config.toml
d_model = 160
d_mlp = 320
attn_scale = 0.177
init = "normal"
optimizer = "adamw"
beta2 = 0.98
schedule = "wsd"
decay_shape = "linear"
seq_len = 384
doc_mask = true
Each number is 128 + 32 x the weight over its row's rms, rounded and kept within 0 to 255. Layers, rows and columns count from 0. The size above them is the row's rms in percent of the matrix's.

# layer 2 attention value, 160x160, rms 0.136, rows 81-159, columns 80-159
size [108 147 113 110 132 119 114 128 112 112 117 115 112 116 125  73  87  68  74  68  82  72  90 105  86  95  78  74  87  81  63  64  81  74  80  83  69  86 117  68 113 125  82  71  70  82  61 117 104 116 127 107 123 106 112 135 103 106 123 143 110 119 118 109 111 107 101 107 102 111 113 114 102 113 109 113 115 103 116]
[[125 109  78  98  98 118  82  99 101 135 126 137 146 148  75 160 133 181 129 204 160 152 149 114 131 124 125  92  33 132 113 155 121 170 103 108  89 138 105 152 135 127 117 129 116 132 150 110 134 155 112  97 138 196 160 120  81 129 123 124 188 172 133 119 150 108 111 166 165 102  90 156  71 199 148 129 138 146 147 121]
 [125 140  94 139 172 117 118  72 204 145 102 151 125  94 139 138 132 144 139 167 117  62  14 151 111  85 107 120 116  79 142  92 114 109 148 117  95 140 118 136 255 122 147  35  91 120 124 117 127 102 112 103 151 159  89 175 107 111 130 148 117 156 172 151 106 117 161 128 153 122 175 166 144 112 119 130 146 144 170 121]
 [133  90  92  77 183 134  58 141 148 139 121 133 139 118  85 154  92 118 174 106 105  67 101 169 183 144 158 142  92  68  76 164  84 122 157 144  70 116  80 115 139 103 133 130  78 159 128 121 127 130 156 143 121 126  91 176  82 174 174 150 122 203  84 157 151 123 184 182 100 139  92  92 152 101 125 114  31 173 151 132]
 [122 130 174 164 132 145 128 145 110 126 105 144 123 152 102 104  83 154 134  86 202 166 153 164 170 177 100 160 123 144 125 112  75 155 166 152 147  81 131 145  99 140  78 132  68 184 106 109 108 101 163 138 101 218 160 126 133 128  78  91 179 120 131 127  51 116 110 152 163 140 135  91 117 155 126 116 106 134  80 104]
 [178 143 147 162 163 116 132  16 184 148 137 150 118 102 142 129 129 133 130 152  79 103  19 106  93 117 127 109 142 123 191 113 198 121 144  97  48  96 162 107 178 124 111 140  93 168 146 126 151  91 167 137 129  75 154 134 124 116 121 160 158 159 131 163 179 139  89 133 176 100 151 122 126  86 133 157 137 158 171 115]
 [118  83  92 130 134 116 162 129 189 122 118 151 122 120 136 127  70 191 141 153  75  86  57 143 123  96 132 119 173  92 115  54 151 126 160 128 129 106 100  89 156 114 120 119 116  81 135 142 151 144 131 135 148 169 157 150 113 157 173  79 115 166 175 145 191 119 174 148 203 108 133 156  94 132 126 150 143 150 113 130]
 [ 92 123 128  99 143 120  84 129  71 120 167 108  89  85 118 164 173 193 142 188 119  94 146 208 112  90 144  97 140 190 172 175 116 123 142 160 128 129 190 107 158 112 130 124 151 107 119 126 126 111 168 132 134 166 164 130 138 104 106 179  86  73  56 111 135 110 108  97 139  74 122  61  72 135 144  66 100  88 105 131]
 [141 135 105 100 156 131 132 198  53 142 138 157 133 140 145 131 137 153 105  99 147 158 207 146 140 136 108 134 152  77  91 154  76 112 126 144 136 145 151  90  40 125 131 135 120 138 136 146 150 149  87 150  99 145 163  69 133 166 113 184 114 162 114 131 110 127  98 141 169  85 128 132 130 116 116  69 167  92  88 136]
 [187  84 184 174 101 119 119 156 123 130 101 158 174 123 129 101 167 136 144 111 140  64 180 140 111 142  86 138  95 116 137 157 108 150  89  66 145 138 124  86 144  74 148 115 205 161 134 135 125 142 179 104 179 153 147 127 117 124 116 121  99 167 184 119  91 185 131 117 148 132 114 137  74 120 161 104 101 142 161 125]
 [ 42 143 148 131 134  91 136 167 124 121 160  87 161  91 136 116 183 105 111 133 168 125 167 119 101 130 123 117 182  91 194 112 176 164 124 117  93 102 148 109 140 141  88  90 113 202 163 142 134 109  97 141 130 144 149 176 120 197 130 120 110 208 161  87 120 123 113 162 103 143 109 141 122 101 125 179 102 122  89 140]
 [146  97 172 110 170 148  94 140  58 107 107  91 150 161 132 160  92 163 124  96 170 186 175 108  61 150 144 111 197 115  44 163 122 121 109 136 134 126 144 145  56 144  93 170 134 185  63 123 125 155 130  78 131 131  96 124 131  33 139 151 133  92 171  93  89 138  85 142 130  80  91 138 112  70 118  84 158 115 133 108]
 [ 95 129  79 213  66 141 155 123 142  80 129 143 128 156 153 140 115 134 105 144 145 145 135 152 124 126  69 165 156 109  95  76 182 150 121 170 181 124  37 139  69 162 109 133 186 182 151 172 165 127  64 168  96 115 117 149 137 120 124 162 175 114 129 118 115 131 139 158 102 142 150 241 130 107 143 121  90 130 170 111]
 [174 132 112 125 209 135 129 129  88  90 131 161 168 112 139 127 208 157 144 126 214  63 112 122 190 157 152 122  89 168  73 131 106 120 164 130 130 163  93 123 104 106 110 130 185 128 111 159 123  85 117 138 135 187 141 119 173 112 176 157 102  92 124 183  98 169 165  94 116 100 147  88 135 125 142 159 104 140 112 155]
 [122 103 172 110 174 144 103 136 128  52 138 137 119 103 121 139 150 124 125 168  96  90  87  94  89 110 130 138 172 185  90 152 169 111 112 124 171 159 133 162 192 158  85 121 133 169  77 101 164 113 147 115 121 113  70 169  49 136 136 139 155 125 152 128 129 145 141 134 132 186 141 142  76  72 151 147 106 127 160 141]
 [ 39 147 107 168  94 123  67  90 177 165  96 112 108 107  97 106 127 131 126 156 161 125  41 155 150  82  95 138 134 126 118 137 184  83 158 131 138 104 156  74 211 137 150 145 105 159  81 122 146 130 101 157 165 115 158 154  79 105 103 133 137 166 158 151 167 122 153 157 125 180 153  84 160 111 117 192 132 143 185 141]
 [154 106 161  95 139  95 130 121 110 132  69 107 147 163 148 126 198  43 118 139 166  33  97  70 103  23  30 116 120 111 144 147 127 138 140 120 124 144 108 134 141 170  71 151 125 109 124 138  76 116 146 159 167 121 139 152 155 154 135  80 160 135 137 108 114 129 110  96 124 149 133 121 156 141 137 117  94 121 115 126]
 [ 48 180 163 140 201 138 112 110 155 173 130 148 150 140  88 151 104 130 116 156  94 188 117 119 125 142 164 113 140 166 145 255 115 203 116 144  93 148  85 158  96 124 109 143 149 112 116 104 156 146 147 139  87 155 142 121  73 107 122 131 136  95 125  78 144 137 123 153  97 127  91 121 137 114 130 140 119 147 125 117]
 [ 85 139 131 213 120 122 148  99 151 129 144  86 166 129 182 153 116  95 132 250 131 109  84 128 138  76 114 105 133 148 153 137 124 124 142 142 134 152  82 122 163 155 127 139 166 108  90 117 125 176 118  73 116 101 110 164 168 134 181 196 130 159 105 127 105 128  71 109 154 212 144 154 135  90 141 134 180 139 147 133]
 [143  75 157  90 109 140 140 193 121 183  59 125 113 120 156 134 142 111 147 145 130 144 123 162 148 105 169 127 128 147 145  96 169 122 142 163 119 122 121 168 153 153 153 105  99 123 154 139 121 115 166 129 115 157 168 126 130 126  94 122 167 114 130  63  52 101  85 151 184 106 140  89 148 164 125  85 103 138  88 117]
 [101 121 141 153  90 113 167  89 192 133 131  95 112 116 137 123 123  99 131 127 170 198 127 165 152  75  84 147 111 173 143  96 148 165  98  76 157 139  99 118 141 134 119 194 148 113 166 153 128  92 141 158 146 192 130 120 104 164 134 135 179 175 181 109 122  73 188 111 161 122 128 185  82 171 139 101 106 124  48 138]
 [164 140 147  55 115 101 146 138 141 240 154 183 110 165 191 148 175 108 110 112 145 151 141 163 157 204 187 143 101 115 178 150  76 106 137 143 113 128 115 131  84 116  97 151  87 122 127 138 168 146 127 119 149  72 136 130 172  39 115 137 117 134 200 177  72 118 141  85 117  86 119 121 132 128 110 140  34 139 118 112]
 [102  59  98 106 128 149 131 142 107  62 101 118 153 146 142 106  51 126 204 112 122 176 178 141  92 178 134 117 128  83 114  86 128 143 116 146  93 109 124 156 168 134 150 103 161 124 115 133 137 145 124 152 145 143 158 107 129 136 156 128  93  53  95 124 158 120 119 129 113 172  96 151 137 113 128 102 148 130 155 175]
 [131 173 180 113 179 100 147 130 145 190 127 114  99 153 120 135 194  69  74 135 117 194 121 134 156 102 157 117 143 148 122 163 112 184 136 126 121 134 104 149  70 131  89 163 103 103 162 113 142 124 161 153  87 148 177 126 108 122  92 100 181 118 185 118 176 146 145 153 100 118 116  92 180 167 122 156  81 138  98 108]
 [147  73  89 113  79 141 136 124 115  83 110 118 127 107 132 111  90 176 161 137 140  51 115 134 108  99 114 138 122 134 153  66 128  57 133 110 118 119 156 118 198 123 164  87 136 177  89 137 134 107  93 119 164  90  80 133 147 153 165 122  89 122  89 150 127 115 102 151 177 134 138 149 100 107 130  89 176 125 192 142]
 [ 82 102 145 167 109 133 130 179 165 110 138 155 143 107 157  81 156 104 102 182 129 166 176 177  90 123 120 151  87 189  74 140 120 159 113 110 127 114 134 173  95 132 108 128 128 110 140 136 174  71 107 160  95 145 120 131  72  86 140 103 115 128 101 214 130 122 180 113 186  87 139  96 139 179 123 102 134 131  94 128]
 [123 203 174 123 160 124 144 143 144 173 127 137 125 156 141 149 172  86  89 129 117 196 162 101 168 155 166 114 148 137 119 179 138 198 123 147 139 136  90 151  51 132 103 171 118  91 147 118 148 143 147 149  95 153 173 128 107 113 104 111 148 120 198 115 149 151 171 120 108  84 113 129 163 135 130 126  96 142  90 111]
 [145 172 131  94 112  97 133 107 137 171 163  73 120 142  85  92  88 117 110 122 136  89  27 161 155  82 114 137 156  94 137 109  68 153 108  99 134 141 138 137 143 185 128  96 147 116 158 119 150 135 102 112 168  50 143 162 117 103 170 119 107 140  92 131 155  99 130 176  96 170 148 120 170 139 173 134 158 170  72 124]
 [184  95  75 103  70 154 184 128  90 102 112  67 145  80 134 115 125 147 206 137 140  71  83 170  97 113  77 139 156 100 163  50 131 107 128  87 129 130 144 100 166 110 144  98 130 127 109 114 110 171  69  87 171 100 108 110 170 133 152 163 102  88  97 144 106 133 135 146 185 143 118 155  93 124 131 167 185 119 174 155]
 [117 122 150 160 137 132 133 113 119 183 169 135 119 133 156  94 150 108 132  82 113 146 133 129 107 162 121 127 109 172 146 190 159 122  94  91 120 111 162 165 121 173 101 156 205 131 145 130 145  85 101 133 127 126 133  97  77  79 122 115 104 137  35 133 139  81  92 115  79  89 128 122 153 140 145 160  89 126  73 115]
 [128 170 111 142 118 134 114 165 130 137 101 185 114 104 122 131 158 156 102 176 110 167 163 110  97 153 110 131 109 147  69 143 157 180 134 157 129 119 118 119  74 115 123  69  89 150 143 114 152 177 187 134 120 174 174 148 149 120 129 124 115  88 150 165 151 148 151 195 105  88 117 141  65 128 121 111 165 105 165 123]
 [114  85 132 115 101 142  95 127 135 114  83  91 126 127 130  93 112 135  86 113 130 154 157 135 116 136 157 161 129 143 153 132 147 189  92 154 101 136 153 142 125 121 126 199 101 100 189 118  98 113  94  97 115 187 165 108 117  58 128 135 113 156  50 102  81 112 125 139 171 123 130 131 100 166 166 133 186 153  88 116]
 [ 74 162 101  89  83 144  77 165 118 100  85 150  69 121  71 102 117 183 130 141 136 217 123 135  89 195 160 138 116 135 118  42 167 134 128 153 160 119 162  81  66  93 170 138 151 125 161 122 115 173 103 136 138 176 155 168 116 117 170 124  76 115 161  85 113 125 108 132 156 122 144 157 109 131 147  89 121  96 113 123]
 [ 90 118 148  66 130 126 124 196 103 153 145  99  99 146 149 101 104  55 152 117 114 118  69 169 153 191 114 133 151 178 127 151 133 181 120 171 144 115  86 137  95 137  99 101 113 168 150 154  76 139 149 148 106 128 189 119 112 115  69 123  90  74  46 179 153 143 146 164 174 143 107 174 145 116 104 174 144 155 123 124]
 [134 168 113 147 132 156 147 123 175  79 129 133 122 121 135 134 108 185 161 129 112 184 149 107 124  76  91 119 147 141 129  79  91 123 115 138 192 111 135 120 121 102 116 120 132 134 137 108 138 154 146 207 122 142 148 135 106 214 163 118 108 100 154 164 142 164 201 144  81 136 112 201  97  85 113  85 143 154 104 148]
 [140 155 112 159 128 141 152 128 132 104  84 110 106 139 178 143 137 110 143 174 120  61 128 128  84  84 161  97 173 157 120 126 140  58 173 141 144 147 109 133 163 137 117 123  71 133 111  97 104 135  74 112 150 125 142 157 157 161 112 140 135  96 157  84 116 185 143  94 212 142 140 115 129  97 134 195 156 147 181 147]
 [120 123 144  79 145 101 157 117 131 174 123 108 133 141  95 151 168 102 150 153  95 143 159  97 133  52 145 144  87 160 146 102 110 107 156 102  85 152 118  98 145 121 117 102 107 110  98 144 123  98  67 160 122 117 115 154 107 174 118  70  71 118 176 114 128  95 145 157 123 127 135 160 162 146 143 104  89  92 137 141]
 [ 72 132 143  75 159 146  92 106 144  89 165 179 128 167 126 148  73 114 118  90  88 162 109 133  69 126 173 114 145 137  93 112 119 111  95  89  90 104  90 136 161  85 119 166 115 136 117 129 145 143  52  99 138 137 126 162  99 186 155 114  74 125 145  56  74  95 165 133 102 128  97 191 131  78 151 177 125 122 100 127]
 [129 184 151 110  89  84  93 116 136 137 106 101  96 160 158 155 200  94 102 134  80  95 159  80 173 125 154 105 159 175 166 147 191 138 123 152 160 135 122 146  80 151 120 156 132 124 145 117 115 145 158  96  97 110 175 130  52 109  67  90 152 139 134 102 125 157 170 161 125  47 140 124 150 131 113 108  97 154 128 116]
 [221  64 105 144  73 105 163 168  93  91 153 130 142 142 156 115 177 139 103 129 173 137 146  97 128 145  91 138  97  94 132  48 160 109 124 152 208 137 163  82 157 121 107 135 142  94 168 112 111 182  94 115 134  87 127 168 206 134 109 113 141 196 106 121 123 150  96 178 118 154 123 134 125 133 106 142 151 119 140 123]
 [136 121 120 178 128 130  93 136 136 165 169 191 126 139  51 102  64 135 122 188  89 127 129 123 146 187 181 144 150 207  82 102 138 120 146 138 104 125 125 109 152 141 137 115 123 132 108 119 140  71 106 119 147 121 106 162 151  62 137 100 131 132  80 138 243 140 126 195 144 137 140 158 143  95 131 129  90 138  80 129]
 [174  69  75 107  73 119 166 178 105  90 132  70 131 100 160 132 157 168 136 124 179  93 125  84  88 123  57 107 150  88 108  30 154  83 105 104 158 114 179 124 177 135 114 109 167 145 146 114 113 162 111 129 166 130  88 124 173 165 142  92 104 159 108 136 141 131  94 150 181 166 144 124 122 109 128 115 172 134 176 152]
 [125 139 201 109 151 117 113 139 125 157 111 152 117 173 158 120 200  72  96 115 126 207 167 160 161 167 171 114  99 142 104 123 131 184 137 167 208 137 112 150  39  98  94 135 110 111 126 159 147 134 140 146  69 124 189 123 114  84  93 100 165 119 132 125 151 175 157 117  87 112 105 116 143 139  94 159  61 109  66  95]
 [118 152 114 121 115  92 162 107 145 134 114 112 159 126 193 125 176 133 114 132 182 159 132 104 110  43 109  94 121 135 161  88 176 112 115 118  63 138 131 121 128 145 104 155 159  81 108  80 145 165  57  71  96 116 125 145 149 153 126 164 135 210 150 172 123  98 146 131 161  85 155 134 113 137 167 126 155 145  71 121]
 [ 87  85 133 215 156 152 127 135 133 150 107 129 104 116 192 116 250 115 151 167 137 101 195 122 112 161 122 135 128 201 110 182 183 160 104 119 105 123 126 127 120 123  84  96 151 142 131 126 129 111 153 144 129 170 135 129  56 151  75  68 130  97 108 150 114 144  92 109 161 126  96  49 145 120 118 137  90 129 132 129]
 [ 92 104 132 100 126 164 128 122 132 118 139 162 155 124 204  99 105 145 139  99 131 206  95 187 110 153 139 175  49  67  93 148  67 175 105 132 138  90 168 108  87 135 158 145 137 156 151 175 112  83 162 152 168 101 124  81  72 107 140 159 108 161  73 163  64  98 114  96 118 169 108 116 107 128 115 152  92  88 145 128]
 [125 135 140 144 173 153 179 109 139 170 197 169 151  96 113 131 156 122 163  93 147  73 127 148 112 145 145 137 131 175 123 184 123  59 139 134  44 120 139 146 127 139 148  74 146 183  83 129 137 110 122 111 145 122  94 105 136 104 128 123 123 104 105 181 135 135 114 125  94 140 103 172  90  80 128 146 159  94 121 134]
 [163 150 131 167  97 124 119  69 131 165 205 118 168 126  43 122 126 121 116 125 152 107  81 105 161 102  74 109 178 193 100 136 161 134 178 115 122 165 128  99 134 163 107 130  85 160 112 118 176 124 165 125 140  55 156 140 140 131 141 131 149 152 108  97 103 137 123 176 117  92 164 191 115 134 116 106  70 132  42 120]
 [170 109 114  95 121 145 145 195  40 136 172 125 156 153 142 117  74  90 158 103 155 124 196 202 123 137 186 121 154  67 125  85  63 144 116 156 136 165  87  98  22 145 137 146 107 137 112 131 138 142 119 106 132 115 116  87 180 180 110 109 160 123  95 143 123 152 155 106 148 172 102 124 142 142 147 101 122  89 125 123]
 [157 135 197  35 112 108 135 192 114 136 155 129 110  85 114 171 141  63 167 136  63 156  84 119 136 160 122 121 161  96  98 134 180 183 136 108 111 121 135 121 186 138 168  77 131 138 109  85 106  43 148  95 108  90  92 147  90 194 131 133 179 117 135 184 162 165 149  83  74 122 121 133  77  99 143  92 159 148 129 113]
 [ 72 113 139 123 124 121 172 174  83 137 139 141 113 151 129 104 138 150 123 106 165 112 193 200 128 130 150 163 165 225 118 129  57 136 119 141  86 176 112 168  69 162  96 112 146 143 114  77  51 122 116 116  95  76 153  96 127 135 105 144  92 140  78 129 128 128 117 118 146 123 117  80 170 100 136 102  94 124 121 121]
 [146 113 226 137 167 139 108 152  54 124 163 141 110 169 132 119 166 132 147 127 157  96 200 106 148 116 126 118 104 120 131 191  77 129  95 171 172 131 124 121   2 154 143 205 115 122  86 133 102 157 146 156 132 127 169  94 153 166  78 120 127 144 106 133 102 136 112  83  98 123  99  97 102 104 104 125  86  93  99 131]
 [115 102  98 103  96 163 139  75 149  97 156 136 106 141  71 107 132 165 118 110 141  78 134 162 118 122 116 132 143  74 102  46  73 142  99 144  79 159 208 168  87 150 129 166 146 156 124  80 107 119 170 127 162  46 140 109 146  98 126 135  75 101 128  91 153 141 111 129 117  49 128 153  91 120 154  97 148 104 164 113]
 [125  75 150 148  86 115 132 171 105 117  99 136 137 172  83 118 150 105 147  94 113 134 175 137 147 169 149 116 132 128  92 175 102 103 125 130 145 149  79  93  56  76 129 141  46 166 118 159 148 185  83  54 121  91 159 106 122 141 104 152  94  64  90 180 131 114 121  85  58 132 133 121 110 136 142 126 119  99 192 132]
 [164 183 114 106 148 151  88 128 101 127 136 154  46 161 120 124 145 145 159 132 170 110 153 124 182  77 152 130 173 155  94 146 152 172 122 133  60  90 167 146 112  98 134 176 181 115 208 111 143 123  98 113 139 140 102 121 118 203 124  86 157 108 114  84 127 127 105 133  84 169 144 130 143 121 131 129 149  96 110  97]
 [ 76 126 140 142 142 126  95 150 142 123  97 115 135 109 142 142  86 125 122 143 132  85 154 158 212 142 105  88 146 139 133 123 140 110 136 145 141 119 126 144 125 153 139  84 132 113 185 126 136  95 188 164 142 148 101 119  91 103 118 172 110 105 149 177 143 129 167 150  44 131 140 136  91 136 114 169 124 109 115 127]
 [101 162 119 138 111 121 119  67 218 137 112 118 105  77 101 162 127  71 117 171 129  83  49  95 125  73 131 115 119 176 142 121 152  99 137 124  77 111 142 131 231 118 150 126 138 147  96 110 116 106 180  86 138 132 116 171 116 155 116 129 123 141 153 138 130 124 165 132 152 145 153 104 118 147 109 185 163 167 199 130]
 [ 99 100 153 107 152 149 117 134 117 122  90 208 103 164 160 101 141 127 141  96 197  75 139 134  74 169 144 121 144 110 144 159  97 126 116 142 151 168 163  81  71 156 186 132 154 183 148 104 116  65 100  98 171 174 160 111 120  50 149  64 142 115 130 103 160 140 105 137 136 162 136 153  84 112 143 142  93 101 133 137]
 [157 167 144 128 142 142 181 115 166 162 121 175 106 100 127 139 204 187 115 106 114 129 151 165 113 131 133 128  70  65  95 112 153  97 150 129 103 110 150 117 120 183 113 178 106  80 123 186  97 142 157 143 164  80  89 128 134 103  78  85 125 130 149 171 140 129 118 166 138 133 126  80 112  65 136 114 156 118 124 106]
 [120 154 100 163  44 114 122 150 142 150  67 134  95 136 117 167  92 164  99 130 120 115  69  95  76 112 108 112 131  95 180 119 160 138 114 135  92 116  80 139 175 133 154 168 156 104 174 134 116 116 103  79 128 122 168 150 167 107 175 167 119 153 137 153 190 127 155 136  86  68 109 102 163 117 105 156 109 166 171 145]
 [154 160 186 116 139 168 141 152  58 125 163 163 131 149 143 128 157  78 120 124 132 166 175 132 120 167 141 103 159 123 144 142 104  98 126 172 155 152 104 137  10 123 129 138 112 147  91 170  84 137 139 131 158  87 153  79 141  99 129  91 120  43 135 140  51 134 114 107  94  57 108 139 140 103 139 128 119  85 116 117]
 [136 134 168  66 104 158 177 145 138 153  74 139 133 110  82 119 160 147  85 148 151 144  52 129  90  79  78 148 110 158  75 123 126 113 144 154 114 138 147  85  97 151 122 102 165 132 130 113 171  83 119 154 166 126  99 131  78 142 106  88 167  99 148 133 148 127 134 107 118  84 128 119 129 119  97  67  33 128 148 135]
 [137 131 139 175 136 125 110 157  35 134 177 183 101 153 164 102 119 109 142 103 161 162 177 140 167 134 146 134 155 191  93 105  73 165  91  90 165 138 124  92  27 152 109  75 121 103 104 168  68 151 119 154 151 192 154 107 102 100 151  97 119 161  65 139  95 137 124 109 103 100  41 145 154 160 159 103 115 125 153 134]
 [ 79 120 102 213 162 109 148 127 105  98 132  94 118  89 151  82  94 153 109 147 105 108 105 170 150 145 153 131 173 143 142 180 159  89 140  68 142 113 105 111 125 128 197 119 163 149 127 151 101 146 158  96 136 195 110 122 118 128 111  99 155 116 127 157 149  94 137 103  79 117 115 117 144 113 148 102 159 139 134 105]
 [196 176 137  51 174  63 146  82  95 164  69 138 149 106 128 118 149 228 125 110 183 159 127 120 157  83 144 167  93 120 164 112 195 115 111 112  91 150  86 114 158  93 126 112 106 201 147 126  61 117 162  98  95 128 116 151 143 124 127 156 129 149 131 114  76 110 114 139  71 129 142 147 140 158 131  86 118 141 182 129]
 [137 104 172 147  68 163 131 157 146 143 131 155 147 139 120 182 139 115  96  99 104 114 113 131 189  85 131 112 171  50 104 169 126 111 127 157 131  94 121 173 125 134 134 153 172 108 168 177  81 159 128 145 114 141 151 132  66 104 161 106 115 136 114 123 114  97 143 101 189 152 133 115 136 112 135  74 112 136 151 129]
 [127 131 130 179 145  80 131 190 149 154 131 107 154 131 148 184 118 144 113 159 134 109 112 106 149 107 176  98 133 182 180 118 185 148 160 140  70 105 120 131 119 109 113 122 160 109 113 119 116 159 162 126  67  88  55 151 127  33 213 125 108  92 120  88 138 108 108 128 141 130  98  99  66 107 139 146  43 130 136 129]
 [130  99  62 107 125  86 117 162 104 155 173  82  97 113 140 119  67 100 116 100 125  96 128 166 174 101 144 178  69 159  57 199  99 127 110 146 131 162 143 179  93 154 163 134  70 105 155 172 129 123 106 168 151 148  81 100  91 200 126 120 125 134 145  73 106 122 145 162  71 124 140 159 107 138 135 144  98 117 161 138]
 [ 71  78 115  89 179  99 116 160 154 118  80 108 117 146 139 161 177 141 121 127 112 154  95 142 109 104 101 150 130  90 149 133 109 163 116  91  84 153  82  66  49 152 171 165 198 100 100 101  64 185 186 203 124 157 136 135 125 122 127  68 136 125 103 167  70 133 139 141 138 181 144  91 115 185 129 152 174 113 143 144]
 [179 101 120 104 136  95  85 116 138  98 135 153 138 131 124  97 161 187 103  78 147  76 123 132 150 196 126 142  96 149 163 167 199  95 125 109  99 140 193 172 117  99  78 148 165 106  92 145  50  99  80 136 112 107 146 122  69 124 124  77 169 154 160 128 167 110  69 166 122 183 131 155 163 140 100 142 121 102 176 135]
 [190 114 143 113 119 141  68  77 149 144  61 102 189 118 104 135  96  94 141 174 135  43  99  91 153 145 170 108 144 113 170  49  41  93 194 139 104 124 152 110 110 127 114 101 124 181 170 141 106 123  87 150  96  84  99 126 169 164  92 120  90 110 115  87  96 129 130 115 141 116 107 102  98 163 155 147 161 105 113 100]
 [107 123 137  53  85 148 152 133 150  98  88 136 155  96 134  88  87  85 142 172 130 120 117 106 119 115 101  95 114 154 167 103 239  56 154 107  57 103  84  89 214 104  69 141 137 118 138 127 130 153 151 181 168 147 142 148 160 124 112 122 146 122 123  41 131 146 159 162  97 163 118 174 103  79 127 111 103 134 134 140]
 [119 178 177  90 120 129 119 197  52  99 136  95 173 155 160 100 106 128 150  61 165 149 206 141 125 168 122 110 138 178 148 166 126 125  97 111 125 132 186 166   0 104  65 147 133 114  99 124 138  95 158 109 137 140 134  81 124 121 141  88 135  69 108  76  94 137 148 116 112  99 112  74 126 137 159 110 150 104 127 123]
 [ 59  87 135 204 154  96  76  73 121 153 168 188 128 118 179 132 135 165 146 154  84 120  65 119 108 101 142 110  67 125  92  82 145 101 105 135 116 104  69 125 181 183 101 144 125 192 135  93 139 113 123 145  99  93 128 120 113  99 142  70 103 137 139 166 136 137 158 144 175 112 117 109 128 195 133  97 150 157 100 153]
 [ 96 169 153 163  99 102 154 160 115 181 158 106  90 112 134  89 142 101 131 145 153 122 137  72  91 164 216 135 145  83 126  75 123 133 143 122 138 134 190  96 147 129  91 155 193  92  89 134 144 140  96 116  86 133 108 154 151 142 157 121  63 148 113 173 164 113 118 163 150  65 164 108 120 116 179  98  39  88 155 108]
 [153 126 102 151 100  88 125 169 140 174  97 165 163 111 130 135 106 153 124 142 209  40  62 134  89 110 101  98 136 121  89  84 135 106 154 119  71 185 150 113 179 124 109 191 116 123 138 147 158 142 135 124 124  63 123 181 134  79 151 140 152 129  93 157 127 111 139 110 127  86 141 147 128 133 107 110 189 156 151 138]
 [108 101 201 193 113 135 116  65 142 188 128 114 171 137 106 161  48  86 144 103 146 112 146 159  94 112 146 112  99  89 144 114 102 130 104 128 147 145  80 150 135  56 109 216 113 123 139 134  70 133  86 129 129 167  83 140 139 168 133 179 122 139 152 148 116 139  93  84 111 149 158 107 153 158 161 118  96 106 127 114]
 [156 170 129 112 113 132 123 165 111 142 118 189 141 127 149  95 137 139 126  81  68 102 165 175  96 139 169 134 137 166  15  87  95 140  94 155 158  98 183 127 102 108 193 189 125  97 135 149 109 176 125 139  96  65 152  93 144 136  91 136 126 108  86 103  25 115  87 110  93 153 115 151 165 167 119 127 115 129 112 144]
 [ 96 153 155  90 123 122 160 144 113  68 165 173 121 103 119 139 113  81 153  84  87 145 116 108 114 124 160 128  87 173 156 114 161 113 127  91 171 147 117 120  87 116 106 126  97 113 138 178 112  59 139 139 114 102  63 118 182 163 153 191 164 121 105  77 122 113 132 133 188 144 102  88 152 181 104 105 125 103 198 139]
 [151  81 142 136 145 103  79 124 134 142  74 138 143 137 141 132  83 169 128 142  95 153  68  40 141 115  94 160 135 108 132  69 157 112 110 121 105 139  78 146 243 142 124  73 144  76 142  74 152 131 128 187 157 104 100 153 133 185 110 150 158 119 152 164 131 130  92 205 165  98 137  86 137  98 133 195 106 169 199 119]]